config.yaml
num_hidden_layers: 10
num_attention_heads: 6
bias: "none"
tie_word_embeddings: "early"
doc_mask: true
Each number is 500 + 25 x the weight over its row's rms, rounded and kept within 0 to 999. Layers, rows and columns count from 0. Numbers have three digits each. The size before them is the row's rms in percent of the matrix's.

# v: layer 7 attention value, 384x384, rms 0.136, rows 323-383, columns 96-191
# o: layer 7 attention output (transposed), 384x384, rms 0.297, rows 323-383, columns 96-191
# gate: layer 7 MLP gate, 768x384, rms 0.137, rows 0-5, columns 96-191
# up: layer 7 MLP up, 768x384, rms 0.146, rows 0-4, columns 96-191
# down: layer 7 MLP down (transposed), 768x384, rms 0.0707, rows 0-4, columns 96-191
v323 102:502506520492509463479460456497485502450483467465476494524486512520513476482469547462533514486513473562421499530454509539490525495483534512522507530483497486494516518498484498490557540493486509492490481500474511498507513534504545499498499552520473517491524488490465522516530510467501497526
o323 096:529501476481464566521490532487491529499542534487504541492523522467512535511518482510513475521501497489501538539445519523481472531474491477522523494536464453484492487504529490507489510541507502534486522491495490484536490522502511485463457471492488473564510472528465513533489525483468505490
v324 099:505493517482536516488514509497521531477495542506521487516500561487536513515491508510490504481524530518472503497531492494492538486487502475484482514497492458466468483478522507497508496501540513547490489504542529478511513492490578502478482502460458504497539514529507504493501534496489511511
o324 090:501515470492461510496491517496487482517504526535502498500542510513509505574505462493438475499513477506513519469472485484520475548493463494529515486504502516459549473535496494489517521479430528522560520493517476521542517468490513505468497473522468505488524527481489507562510503512489511459
v325 096:512515492543444497454478496510544501493481535493518454470443511493488479554500468501497524501547516504520498472535504503452494503523521522483498415490488492471464493526508447463539529492495544471521562483488523464472469530511463542498495417494543491495517507537491503534535496505490526495
o325 086:471510510503473526463514520459501477561479479522513497489493498492524540496482516491480473473495478491508514496471500485486457535506483532517489498469512503529464539496506564504542457505468496461481480468533510512514513513487523472498507529555543520537501506486462479485505489502495515467
v326 102:504477496485517484556489470523487482473481525496471526512493505481472499524480519517518477514474516517524503502517483513521515523504497498501507529531524526508492523468510540537533498511540500498524518480461465538502547480481483508543492506506482490503537484498495488486466505499481480536
o326 095:498509519507498498498486477506546541508517466504472497493505484482491504553490494521540548514500489462541504482480503488496523467522463487462474492485493483521457450539536497506502446468522474518486474487508495471515485553476508516462505486483484489489462500483494487521487564483538508508
v327 097:505527502496532515489525514511465496505515462485450497460463507502465490531495507533515504526566468501496532533515515477519511499507463475574486479513508444519508490521483458510486468506498487488516491534503508508481531494494482531473498484491517508509515514505484513503489477470479445510
o327 089:505518501475503542519551517501531493517518503533491461505482512498495495437510495477490511466483502530497508551497448480525492514430488446492500516481524488498477482475534570494507528460531513491485532477508494510486513483488519528527510517460479531495536509464503504504470488507519511505
v328 098:518476508469491520540522494526525509494533491508462514512467443509519489491497515470499451545513457512467483508513503522519492479547503536509497510510506480542471477547492519501491508465522472499490522504513487479497532519484527475517519531472524486472481502451523464519498526499508484513
o328 091:485500558489541479484485487489517495544490499511484487449529528516484536491502543498492502545495485461481468473497545538518532522536490462512510527471496506489504523476474521491464484496459488514481464475518473506502469459503514508510460500498517513525513533477545521467463481488472479529
v329 098:504524470497512541456527520548470493482484496540521512503487544496466554504503524541548468481520489506529474504527501515503512490541488518453500513522490489497536537500513505504518505485484505496513500526495490539470539507516492501512509533506517472489523477498493519509500512500482519525
o329 087:511475509514524489586498539524505536530513475470467506484472532471534533515531489509503500531492496519494477536457497522533495524502497497581488488486514481517509510520499496507489463509491472492503490427495500503494498488505507489494485495469472503505526487532531506493504493519520510463
v330 093:477515494495464519452488529454508502517491522511524464525479583468538451498465523506501492497494525491469508501489503502491546541529518460488530504506482524515487479513492483499515477483491481538501495502495465463506481501491505492505501487507500495536482507505473521471473504524513529505
o330 085:519527444485510470495516484516558514508501507536524487476520518490492471508538482427502511494519488496483496513474429511457470515484494505499474484520507537444486536461493494508525509495498497503529540496496490560522548507510471508556474494494526493510502533494532485522465474510515533459
v331 108:543500515506474506520486523546514490473485540518532517535498519495518490450493514477512494519509490478515500458487541511467476492461539514483503477488520514463509506520480471480489539502494460475526515495491513495479514520496495524477504482525471528510497467508503482537495507482542492488
o331 099:482500494538481518506489472478474563531513513458463478494508481515445497528498485497512496495513489496508500479476528491517506487488498521510476505492480510508505504515516456443513472490515487449534466526469505494517476508495486479504528483500503494494498527504506489486514563501495515506
v332 099:479474494497432516499481505527509502515493491544472527475511533528508524483506460451466487546474516517535525515488488552523510482509497480494435555530532508522458521492493512520502522463544462494471516480481533480500502519499494485452469511474472516522524511541527508503492500478513502456
o332 094:484500494523522495470534479477502503493470488487513514506552463517508524517521488468502504554506512558509513537513495511504501536483475461507519500511532483491473505456454486425478485493510550519517506490471538520480513485515502463501544473503485476471471507446515450454487501493494515500
v333 096:511514502438494513556518510496493500472518533537518494473508462462508494506490543468532529495505516571502535515467463526494503514488466500505521506484517470466509454472491521476515507492455523546453475540515496440477462511489492544492510525520544454467474514518502486504485478472504491521
o333 092:496524521483490502477512489519508532572477492527486489498488489509496519491441493516512488509548497475520492478494506474503474522504518491519481439540516481485503503526546511532517478511498531470465485459556489550507532445468518482471446500510469501502470472503501494538498489509535505511
v334 093:499500489455542437547494480492510482531548462505455526490483490516530474497516503523491510506502500485491501498520483520495541503473523477534464502477461457505484487507508466517487462522463489503520524517475504511489472494526515451479493494538517505467493516501546495526517525520435559524
o334 090:508512533492518575518511499543499441466505556454478507523523502571489542493505476501487498494490531478523476497515439515471506475494519463482477510524501504522535497518472481513503488520495526510484475491493482497531487475537484516515490465477480511517484501487536503518470523448563477517
v335 098:473502489518503524512498474502536432477548470535540460455501512526480505485480447483538505494494500488500498534519520506495548539515502509474495493463502487528498523501495530497489541514484474504515451484492480482540535495501506516524534502502512499493528480476431459439493478509465506531
o335 091:534512462491506505524531537518511516454539580493486522517478539444525530538526512480466505459510521467478532515512542479477483467447511498522529514518420482482487501503477456486501484510523493535491495478479461537532517538509516574517438514508485532541523501495525489555501499477485492492
v336 096:454512489525478482496474526481516477513504506534495558544484483505526525509506510545474510490502525469512493525493509517526546524494484501491508525507488522516476489552496530514472448502498527492509498496467527505510476481498497505514507479506527482473496492501502505511508510497502495473
o336 087:497495523496505504510494445549519505482511530502496508506484460520499506512505483495498513513455500549464458511514506436534538531498501490533552467492485507522529505482531535513473509544497503468475465510512489461459531503485477546537507547490521534510490510478484481515501502527523491547
v337 097:507519491483497466463538516529475453500499524518474534496520504530545516530476552488498506494530553481491488537525509525509529469505476497561443506525491468505496505495524544479476524525475513472521471529481521444486524470506488510496522510489517450544467525485487494504526539542505495493
o337 092:496508494515533502528487519490507528480484477542533537517485500517489517507539480523513463529502502492510481507508503468488513506496527552464525499481537481494498432547508504443500480489510497507492551518514483463483490535470477498501457482488521502475516464496505494482485527528502530515
v338 105:517472540491500489480518524525491468487484467470545532522450486478499493518493560447491511517516496497475515508480551456510485498523470527521490485507502500483500485554518508543503474537497500507484477503497517471471481532505510452510496472482510480469490453470466533461528489498539477498
o338 091:487526497513499487504467489474496501515500507483496483522530496484501514493517508468479501462510457512511509476490485494535490500470485489514522460484516463472476495513517534441485491535475546547492523487538507466494453500476530499542462489488474492476502492473508523549483490496526526509
v339 100:525503513539529478482514523509488504490512513507540505496442489509455508516478434524541482523484481479522530517498506509482512482487480522543501555545493463496501514462510501463499514506513505525509499512477502484533506513517498516513475521548495541490549508551488497524514463507523488514
o339 087:484498482506473468510503503515473461549495507513463531527478493521541506467520473450476498458504533488534521503516488520489477499519483510510484505537536504533502490475509462499521496447516447487531528518506423521452533532496496511513564494490527480525476482522500531504542491532476550500
v340 098:502541511533494476543482482451500488466503516504495512468496483501468500531478489536507536485497458504507503466496475466541500524496472519501491502458438512523509501444524527506533498527471506449494511480482461517523517477513482510463469546484465528483493511474474509556489488509532522488
o340 091:489510513474509504487417490493500488468470506482510521513503459476495478515477493464470494503505525499472518518555533512486470409527529532504498521546518495493488514486497496511483525519495503483552507517501544480461513494496539499526504494505542493513498505534483547477529534538482496514
v341 108:460466483503464502506475502465505522507462485515494514514487489509504463471447481518504529490489508462489538525462496496453513488478521479470510507502574487533495491530468546526476524465489485474493488531533513485522518501524515495512514507512478503457476479469519483493448496441477510498
o341 102:512502447479493517504536527509490545469505561485504489526482508447488520488488484517497514492470450492494481510511486482508512516483471521521554518533480548446505537477503485502512497481520474517491477495547474527513494499480502514489510517526480543501477522501509505504547494503513541491
v342 103:522508466497483509487458455493503462526489495484450457463496515517493514550509483453514475480495513511520520512498514514474462500507506490522483533535458492495553472457526483490524494491468492463464475494470469540470491493515510486505518499525465518514502517466514527477545485520510494498
o342 096:499507534487506522505481502518540480505501474506528477503498546514532493534471494489493523514582505475543465482494496506512515474472511431525533461488512434540522488543451506508499485489497529515494516512458540504484507510500448473511513497523509528510500488487520493503469511499499491534
v343 098:459489504494483519490504476482511476493530542517487468495481503504473487520505482490519502526451470485494473487499465515516527484502478518507480521516529521462516545523457528460499512517499498456515505525471477498513512470475547470493517476517497512456492483540502453514512495483500474504
o343 088:462490529503492474488492465532505462459498550500494481547489503492491515496532504531492501484478494467498504476512476511525508508481487475499477523507496527498496492492514500518485479518516459499489495493506483524528473472498485546471506505497496526522480518465501504516492495500485525513
v344 107:531454486498440487541503468505496494521497480492513485550502506494483510487501504507511430515497505480493529519495512489501474478503495507490527500516511542520505502544526513512509515493478525465510484490525496487488486455521455469552491439490486479518504559524511511514534550492465456510
o344 095:498509511518540500487483473495495543484477503451497526544486473524507495508557502490516527471493507507451518507492477515528493491487515488468481487475496484503497485459526493504512516483505509511502519522494525483481569528513523477533533503495470479512476487450511482490526519500505479532
v345 106:487516449542517515481504524471520482468504517539489500498519532522495470515482528541500459459553542503520511557485488494521513475484523495482495510497499468504488531525514489479547507458481474564497497511481498523483498539486503502499523512501479477506524518551476511438503497514526517489
o345 097:519489495501475522488552552472488486514506504495500472476483516510521530520542528481478476489497506489481494447462588508518510483491506493506525515520479497524523492516504524518493514481483515480543448445481523464492475527470510529560473496492501462513512493488491486506534525508471527480
v346 098:472542514487482505520499520540514517489519496462533480481516461516478444527534496501509531465491487537533492480454525474503509508499439489508543508521475527521474474499477467529484508503450485474465505506504464513514474471502467448515468501468488511507486470480536463482482479517470510481
o346 091:511484549503525510472475475531504509533476494531497527533489500497471472561485496519496514513459471500475495480545462490485546496504496474487447494488482451462504465480472515476457504529533517495537501497489523497475511470484534463510486520493524502478510559499477467457514496475492520536
v347 102:493481450486504510422481519520525461495510491467508474512543526481465495501515513508494499465535495505479521470503532489502494461484469461463438479486522478497480536498464458495532539472488512477541475464474518494534490508504497499471464527518521507481516515511484512463486473488488491482
o347 102:539489475485510511517543507472507493488503540536451544521493469499475499555498473476507503473498483510507494574474530490501496550460526484509451485468499492522507538496485531468487526506512547514477500480534533510506463516496512572503508492527480549487532544519521486498533488477544507528
v348 105:499539479466463490543474493507494525464556551490485462469497532474497518495494501518491478535488537532519497521441490551528491519489503500497506502492505488541522524483500485485507459485519469495520557491479500468495499499505512494474477504496489495509467544472540507514483514522478494523
o348 094:517501521584466442499492494525491485500491438514523507505471486496464503473504502452520505489552480500468497473522510505482495524503493507529482493494507518499514536541492492439536477478513477502547491489547493484488518495478528520490479524543498533512505506531506490471505459478517489519
v349 100:544480513538494494487485526474420448468521466530485506523530523462516498553491461491486456499559499509516526446476497514501520510449486492515519552477548520480522498499543484511529519534494516501504467503512502517529482517490520494472466500459506529484517467535525489553486551499531478507
o349 091:489490501529509524500478500484486524504502528496485473520492480526509503545504482483433560467466497520489462494487525557528503555548519449475512448502516494496515495491493516466458470512523564481491552514487528463517507490478465502504482483548446465530517474538469507480521495494441470480
v350 105:519483536478543501497491516532518497501467461501452511547498483490515534472483517465523493534462512446442504540452486502453525483501515466469526480480497519483497519515475516564460483541516496507496476524474528503485501485500529542502473514465478500521507478499476492523483511467484449493
o350 095:474511468474475467518478470522523491533515564488508480495483513480515519521506538547488501516428468514470495515505435477545491518505487479497502520493486503509479510524514517457497539456514506512462538477470537522526476531510509531498508495525468476521523493529485490530525521504473540476
v351 097:478497525494502535492519549490477510519518512490444514496490500506531496455505503530501440526479463530504499444487494494520478486471533524481481551477500523487498487521514432482511506475507507507500530474480526494526481499512521531494483474471495528473490518500511480536534492509483479486
o351 090:493515505510486508517557510517519513538510532457476439511473506467511527498529490480516452484493483535524459475473469517500568506554496568477469477491474532490515483505470493494531470542546508508507535475478484457509509499452485491534494494497527439477469467523470462476482469469457515507
v352 102:510520451510498498498437433499498482487532507495503435460476521467453539522486470485496502448505503480514490476501452509524508505492514518505481543496508499510488500529467534527519487502535470518531497499486473473507513460477493553538476509529548515503507488494468497524462501522517489510
o352 095:515517512452496525534513547502492519537504487492491459511509497505471512518487511555554502483529501506519471500508540486517521550521489458531509515497492495510526494500559507466499478500496529468491487524510541518524515505540469517499488489480538509469550508468520500508529519490487529484
v353 103:505509510494517536507463482490472504506466503510453515556476520464542505560509464495479501517501439543472510473533482551514492472498505465496519471517517497483534443495492545538496498488501535501517513486486502423519506503492536509524477467516481473519515458508476531468498518497461503510
o353 102:523527506512505484482535506476511502512492543491489490490501548527494482469527507470536553458525510506486510477515497493495539523486492516534547476514479487521451516487462491452525494489505446483510491493531517532518555531495524483489503499509532513486546512537518474517487442476488540475
v354 099:511515538494477510494507493524538473496522477507517498513505500490546509537468488483483482433514516500489532522489481478523474457535521501498539471469490507498477535488533533492503513507476544511492510469475554471509506519525508524497505539465524510498493532525492503502498518517488479506
o354 094:463496485503477457460504508482496455517519494485508504561500509496588514481507506509520495516508475450494515506484512529505498465549492472489540506512514526503524486523497559505488495494489494467495471488484487554513508506522492512504515498549524490488480500534509490521509480499465516466
v355 099:483486486493495490513518522530522512528468467495455504498507509531545495465492505480507558534533512479476488468517565500463492518491505452522499487533445538497493514462497475493531474469522468471506527491485466510468507469528502532463504493474538480505477495495469487518517535529514485514
o355 096:479511509532495507461511529471473466450466523521540506519510476497514474504527518478509445478476536512453485484465479497500462474499479504496528498509473461551478485518489548522496530499499512508532485534503488452525484512527468466492504487513527512513512453487519481469467493508468512496
v356 092:536515487457512515472526482541537506478497482535496476476483491468475503508534521478510516449562500456513469501491532499533494543479522502497502512503472492494488453484513498485501502522480515504536482527486466484494487503490484485530505519495507494507490516523503497477485490507480533498
o356 087:481503478542492510518513566476478499536512486513526498501482507522487533486506465514464465495479494530495516500506481470539464500485479499496497490490494487499491479493517521475476508531502512499522471471480552478501512475521521512479463479518514552483505541465478488541487488494595520484
v357 098:453497515453460492505521501556481486557498429484476490505507511511505491481498505485506527524443503473514475513493457509534511509503549479497497511516496519503493477437482492503455485505493493502524445548541518479500504498460492500497510501481496472472462516474469531517509534521509500508
o357 089:480484505477502505473486482486537532470484551524480496493474510468501469493489516482497505475514519508486489481494495461491460457499472482443521498494522484547503513490503506518462517505500466494466508521478493519477506468523504499491475502476485490478452533488534510514528493469546544495
v358 091:472489528500493499517499553518523489503501509521480509473473495487499473503497482484487466494505505531499502515464485492515546528513473487491519507496524481540512522464523487492509497508463489480496513553520509477521507485487478498480512474465474437532483505502540505531530461456473468496
o358 086:532503504497500514484479473498522479536483501457540520528485519498498512467508536469496489578500476493514501494489448511496480461526513457502480500489483510509529506520513515483501488500538476543520536511516500526480496481495531493520456518504467472525525475509482513532539526507537502498
v359 101:543519494518537539515476498487503517467479487504468495501481530524481494473525509497502466551504519509451480532519500523509505489472515504534488449508507521493474465496490483511526554486509512484537511480491549475498482498512529547500516488456518526492523495456484505496489500511523524509
o359 090:500491481512515516541513528513515442520473536515483510516493486504520490508486495512536521478479495516493507476480484499504504492532482496522521479491485456480524529501494478507517508466494500443474502463488474503507501500454470490507458492534528499500501532483484483500530464516463491545
v360 098:527480518509495531511538505512506470477500487486536490469486508438518515459508487497493498504416528471476477540529550469480500512507465547506478471529533488464535475492535484529532443458508505526495476457520490503498494558502468498500498479500481518504527489488491541507512542483531487473
o360 092:523533485474530505485531549494493503520538466474501470479516485489491504519455519459495513542477503508540527457512483514503491536480464478482530482455530507499482527492525511478500537484528492493464495475511493530475465462488492494462476501471540525478468500498515471439503502510457506491
v361 108:521453516477515500546493521505501523495483513521503494513542505456509486468502473472505509485500493504493475475470477524509513503499522516494572518500522484492436518512518506529492550503460421530493509478475500461512512466478486476488539496463500478504497462507525507457507491544483563509
o361 096:528495451514528471516504475499519505485469492501492497523464539509546519502449500459492493533488490533499503485521554446497510505463507481470484524531461510479483472497513513540561487503541511534505530534541508501479450494516487505476488516537528500529472493504512537495510474482465493543
v362 096:471490501483529500459473505488469530494468499489561502506526505510467500510516501499492483484510508497479544539485461554468510514512501469476505514506484486454484506454493481483497451508506476524485527533519526527513558495491493499459511508522445455524510497519478501484534520499471493482
o362 091:531446459545525553485540527490490507509493503481536510503527507521527488535505485485455462470508538495516502483523512502512531465509520474488530483513517453492482499489463478487532511503462517508512497523487486498523454517478546492511458481502515486517485527513491488538501479465524533491
v363 102:556533483493478488516501484493477507516468510473509479524528504499523469517503491466500532513519524542481461495478544497475458477496468470468465520516493501450539499543483517503523483517470525501494520493471524502498479536510497525517484494488475483515489512493558510508512518501508487497
o363 093:474463475502496469513460477505466501539540495465474499491511525524489503519482516458532450456486471513483498521537489461449467515549485498519533437460496502510522488498519477464488519535460517518545508513490470510485493506504517476509528533497554514515515502550452493514486537487458530516
v364 094:503451469514524524541495497518475524471511501540474474504519510461496513490505508476500470471527497535458474449483531483497535501526490492504514497506503514486532478505504510489493463525486528486481506504507516533507458520504504543498459537449524483500523500502486503535540523510469539515
o364 090:469504467538433466473518522467550516493470469539533480507469533491503503537458496512504511488478493492560479497505479508483533488487505463453522444520500471492463495525477466494503503547515481512522469504512518501500505501504496530508493479511531513469489487518492490536491524508521505515
v365 114:458467546511518492507506469472539479535513458562463528502492521527484515520505502492494530508509516500520482499519460532507496484478489466473486508509538482479487520468516497492537477497527504465460515527474533485473476495503499469472477558529504535516503516518486470478523505558501458487
o365 100:505509541512490503529446479491518471557497506470483519498512484492520508478512506489490461500464486483500485528525503508499512485535494494467487504498541505507465519538477531502509516477458439473492482495523474485526489496533459478498512482507513464514510481536504537516474519482465521527
v366 102:474464438491501510510489531522503552505506540508512541521530501486464516522525484478513537454467456518507499517522476456484504479483476518457474497481487536482524473505531480554458524481494509522495508538535495517510511532482499509481515534500512515538504548513453484504528525509569530507
o366 094:497469530506498452514519507465488525472488510537488456459471489512506521528504510471483497526489504519535543484452507542488485494552546488476453493537511481511494532541466514501524505492513510532537484505519522486472467497506506517483521506497540511483484560504500544492496470534501478509
v367 101:486482515460475538448510521449467519510514485520503503490492492521483540543482516496482441458516485501495535442502520413488534548452502465510467481507500485485503548518502511539480497523471504440497494503513476508472496499549482526452513498512456474541481473504523501472518480525486518508
o367 095:511511533469489529521504477546519466481523501473500499496548529487493495491559475456525512506534490517504472508535457472503524532511536493475513524516469533477531525503491531444471471506512506520464495508476500533498506513451523464508514502512465559484506462467514536523489521492559511478
v368 105:492511461523518493480454492504512463464499458542483519424536492487500533475507458500452474542534487501497521502489487524496486482544514473501475473482506525498453494497471491513542513535484485504505528533494507489521494511529470455514491477509477496497510521470527487488459524576516518494
o368 094:564510471519536501548535515494486477477440510499502511478523494519514513495506482531485489533524511519528518496541519531518474496513550512524499555529544503476487492506458459505511441468504516521491501441498475498518472461465506518499483516519472511510556452494451537487497508501526506508
v369 100:467498495532489496446474519549482469522520504486504492504522530487523479470507454518533506515486521508461513488477486496517479546511495530538524540487471479516539486491482504507477520482493507502495486480533511474527481533517484464488487508482530520549517530519500497517522459496472498508
o369 096:506534492499491483516490480478502501451470554508482512497502498499499480468500485489491509490470486535483537493494481529469440503518485503510520514509463518495482503526523496509473474504481482485476506558512467528481512499465499516493522536506468475514495500512536470487483506488563505513
v370 103:513504492522493513483485531508492467463465483486528524495528530464494457505537483547533537526483521510463478479476478515528479481490509520470500479464474505544487544528479451454487508470454540517527476506520523525556516524492498494522483473518484512496522499467511536498491539516498505461
o370 096:496522500462491488530555502491457545539486497490437510489490471514499515461464476485491490494504527519470548437542502476510509510511530511495482491486510502498476489512542480526491504486491510485494476479519514467494464512504537518458493493530541486493499531550507493524497496492477543502
v371 100:492479505493546507479457456484546484528522492477453458454472522531508465515527527503578467521493456562499466512506482502479511525496497508497526501549475492502504505522549474533499487504455475498533519542484485519497479468505520481524528490487503455526493520515522514515462566478462500524
o371 093:526452499523499451477481519570501525497508483525507509518457490498477524487478450482497497534470516463494502479487483517493535481527484431479495483474551523490519472486484505486520486527494467492506490522457460511510501491531470512468478513501501537488510559462483512518464519463517470493
v372 100:524467512507534517525519467488512544449479485463485528512521449515536463518499531471546502554491484544479502507517527536481487448520486454508493480491506517496444520500498498533485509496512476459508524525489479511509523511491503470513516465517460489512464499505524475486508477472528504525
o372 092:509474546524497517500465483498467472537491489477544431486494471478540533491521486527479485521492506495508513500503500501507530510473490462453485478468489527462481517498501532510510501536476496510500487498520528522502457495497533473543474535528497473454460479486467490540502489467458481491
v373 100:496518502459512528531450491491493475540513487502495492508513495435502552505488493523511518482475486485512507480507526474487509508544478507509515486511512487489503516512514480536519482493529498481452473469503546514474521452464498504493502499487494455501483473495497453500554465495493486471
o373 092:472486488484483477498482499501539489487478477499460518500513515532508481488498476520516445524501492498516476504497439487508555546491493514507514543500518486489574487528513484494488483483498492484475486533507485512528519528486535484474560490515494462483512467489517452490472545491538468520
v374 098:504529487502486510545494513521496476530484537515511525493509480540465487528457515508470486545448519463483477528509516493481515451510466466519501475489519473520511502461492537508496503504501466494500516524487434517515509476526490527491551536523505529503468494496518499523494525492509478486
o374 089:506466512487533453456485485502497513543539524524479546472471470477482513475514533495516531486484520496489490528526514508479525503500511538492496513513495540504533523536522478527506501487510472496492532530525467523444497481497482509472458528546460500525512490515502501510500503482555508500
v375 105:550531527480459498476516531502499478510492505493530507542517503509468458465459481473523498482521511497491480526531500478496463540523462484515498487477504494504460519451520511494494497508503478487527473494502536541516495473521480487501540490503511512512481489539540524472509494479500474493
o375 094:505478527498469478501468473482482485524532506496510511509505503486557490484477523471482455524524499507496468477525525477474508523491503523503497521526539527483536525508506524496471514527485511469510522521519461495486485516512503504516505492532426495518469421532533514528529522502557545503
v376 101:512468471523496491450520492478493519522563526505491489536472512542486486483469429496491473547487486525504494459466517467475455499512494474517474483470465526510494507493524527500500540501457499495488498479513522482565486474511534492486542493507509504502488484488506496506438511498491466497
o376 099:515519507491482503521490522477520502488519530452485471517488508493543464434462494501519463462429478518460462480493499464452524497483498495471494520490498516465551502526498424472483493509534516486476535498472488498474506526474485516520466522447474520474495493492463478532491510514461498502
v377 100:475518522543490484494463451506490475459466532500500573507558455542523488476506491473501499508506506466442517524490487506473457538507510491509479484501517514497517471514500505548482501516472513475483472483502527580500488520503493520492509475489488531492466450439483473493503479540497472495
o377 090:504518533467502494533477478527467504496481557515529533451498511497515483479467536530498545500518478515522489495533534497523526485466522541493514476501520478488477491524501523524508477469482497520504517505500487437509506548514492534494481490522496469507507509550469514530509504474582489500
v378 091:494465464497537489515502494483526480529526461515493535459516511511494511479540504472472478519491536497481468519494529494425477520449505481507497510498564493518527529478493489542532516535481478487505488529468507529502500495524496484556545491513488477492491532486515493515483470470520529494
o378 086:464498525478547504497491476545484533506543524472551516510487470525516437562497503533557477486503515465546480485465551512474518506521481489465501510520474488511515498501492457464482459519539505523484532481488528479521490472492507463491530509482493530542527484543541456495514521555464509505
v379 098:521465483510490521530475522471497501501497510472515480478525462517536525458517479449467505478525517519523502479514517490469477491459512521496486478506538520510491523530489493463522488497532537528516504458477505452517502480553513523499499459533499501522528547516506539549502515506509493494
o379 088:512536491495547515462536490509504515533480515518547526501553505499466489532467504484479498521497477510509501530498564507485500506489487535530483496479521528478555483525473507464539539503488560516429497504496554483510523486482485523516495491524575519486500516527480500481451502532549476487
v380 099:509487494496520450505543491532470537473499488497486495461488496462483446526499507478517472477535514511490493460504499498558531540474522537502501472517549558484513481499532472509486472477479507485472504500473536491461507510536513489514499468496444488496517454462514523504485478531492488534
o380 095:524502480511493556515531492475479467401478488500503530490501493502470534463490498456514482486461439461505491503521500498504516523485466540530508513511466536514560492496465500517540478548503480504494465486498481463524517470484472519476498503524529493554549501478515532441508476470488445540
v381 093:488519467486495508550479536504526524525550544488491530516490488498492471479487526497488439494484504531518476520460520520463496488512485505489492492519492526480464519496559519484512490484516460516492510486507499502515548528478518518503520468528449531502495506484490547510541473528487518494
o381 090:495524485521510511489495535465549498521477456438529486478512477529442488488495515500480524514474519497501474477503499490507523530510513536494500475504507504473465534536492497453504525505470494485553488520507532549503462502501516478495485512499495434505493480457480506492503502507507453500
v382 101:515491491488462476536497506492518475499518484509511469506486473506476532505515497497456477504520524514501460493487469458480509457458544483486503475505469452490545459523484479508497448571546494491493510489478500453545503492516511481520473515508443487522476493484496472461508499470524497508
o382 095:533514491496534506515466492510468469464487499488511517510500510517463495489519498544519519459553487490500513489495481487479481437496526498548498533476487500524531509470450522439519541478499509539480498493497486447510517497502510500470508513484531550480516484538479524520473519498508502510
v383 099:513493491471530496472466521468468526499501528482526506509513496546484542538500457514545524481516512466484468498515502533536507499534514450498499503479555502481497481536488450499522453519555501546465550502502504512526488516526518490496512500514526481515494482539505491506511479525531505484
o383 090:541535489500517528495473486476546481523483515517447530508495486504513500492506496436485463507481528527526516514519517498497494461472477485504502546499499410513505502485528501507520504479505505492488497512461494465523464480526482478490531488517505518514479477537473508501462481516505506511
gate0 097:516546550485500541463524501514530517513521516459470534481515497526474519499478486487486475480523434506463524477455511519508497496527561485504477524496532487516491489528448439461487494499496493459491511550486524504506546491480522508497470462491523473474486524504505507526489491523464472483
up0 103:493476522459478455538485533509487533525492499478484484495531489461528492500497504502503513556509496503476520475486544524546455520462523506482467493512525541449486526497520497527527506477514468510517494536500517471479537511471438482474515479507496535495509476509465512544518482501480528479
down0 099:513486480556544467495563457474517471531482486508464523524512488463474485528515506473510532441525494492498506496490528431487472512475482489508508511519472477531559534464491430449533520519498513481523472539504541491484542514489558497517495448528486531546517520532516503557525516525519490479
gate1 094:530513460543475498536536466526506489469466517483515558503491501489520498536545511485488498504508511504526492507497528427475506517511493533519475545522518495520474544511528512497459469465479514481460465507511505498456479480522479486509474510462518504475502525463456532463543535514470506475
up1 097:513507525500502544473460480494495476470513538550473485457473456482494498503452526513479539559506508511497495503533499562493483461496476484503505492477482518530462508553474474493524527508511486505512485466520503543506532523486518540494455495542477523471530451478529484476505504498483540521
down1 101:504496480486511562472461515493538486504527502528497475477496469478480466485465494540495527512500506510522505482464477444521504498498542498490506505485513512501493494495456509534523511495493509545495506457482497503470477459480495471479524504498489530494509498510513476475499501500511538494
gate2 108:490511481504459471497520530555463520463476504512477491487512466478445508479507482526510485510504472512486577523503508478505498500506483524480499497509472466481484543530507545542525478511494500493471528527454480508519494468467531532519524488524503508495489500489441460495538502540492485503
up2 097:491505519494518475480473488489462486508509507462520476492520505462474501483532483481524514513514509486493443467475501494466534448491494528515487497481481518496516469505467473450521488511552519473487505478505485510449525487504546497499502475498536492532463492453482547521503494471541486523
down2 104:488517485527522474477490514525551509513528441487516489500492501504541526520532494470460509475535515513454500535494524503508538465502527518495462555507527484452519530487513478454515530465521517486514517506508522528455484464491500462523492491484497497462479477555470555506474502476567507478
gate3 095:488482510517497461491453478541480504526517474489532484524520431498475485470503527520466534541518479503513515497504482508492525466505518480499451436536580467463480515503547527508479479495519481531504483494476498466476492508483516525481439505503456487489454510479470529479476522548486537483
up3 100:539481529493540482494499515548501512541475505531508520478512505496503520505489475503479484502528494518469471463523491475502533468524455574509529480550467517482451508515456534483487508512452504475485504474519495483488466519502503516514512502503490486482516528498528535460508480517468519482
down3 097:483497506519469494489493501475518479485510516528470502493515568504529488444482551481493484505542501510521468490505506477458475528502492479533525520470479510472517540530458509517492510488535544487486492504498494473485521460496489530514496482481491438518491501518542534482513485466492455473
gate4 105:492475528497474535555476508512482458514444532498535487522501510486512507518473464519505481517479499472481489474491480529515459535510494496512489467493501476484540507521509490525501507507462474515498484490524523488527515500488514501454484481497487466455532499522507518494522499506492479486
up4 099:506486516511468497491478496516472478481508533527509491516463506541552451514527518507534505466523461506518572524478463530484529506494475530519523493468509503475497507513529463489483467484484509455497498513473558479487510524506487472470503483500514481540474521458496471545473440558460491506
down4 100:532494480490478547487515474448504545521494545543530499483494506536495496457523503487476491513493496517501508489503528493497512474472496471509506473484504554462469490461532499515489486495510482497472456526492522521506523514526458503537497473527505492538507467481519467481497508484433508479
gate5 100:485505521488510501462515522440511502542520478480489470477512536493510470516513541437491542501423498539475555490497491422478528514475478534479490461534471531466501502507455525518481498486503474530533512480543510495506527462503492504486487502474540489468543478503498506537462495475498481484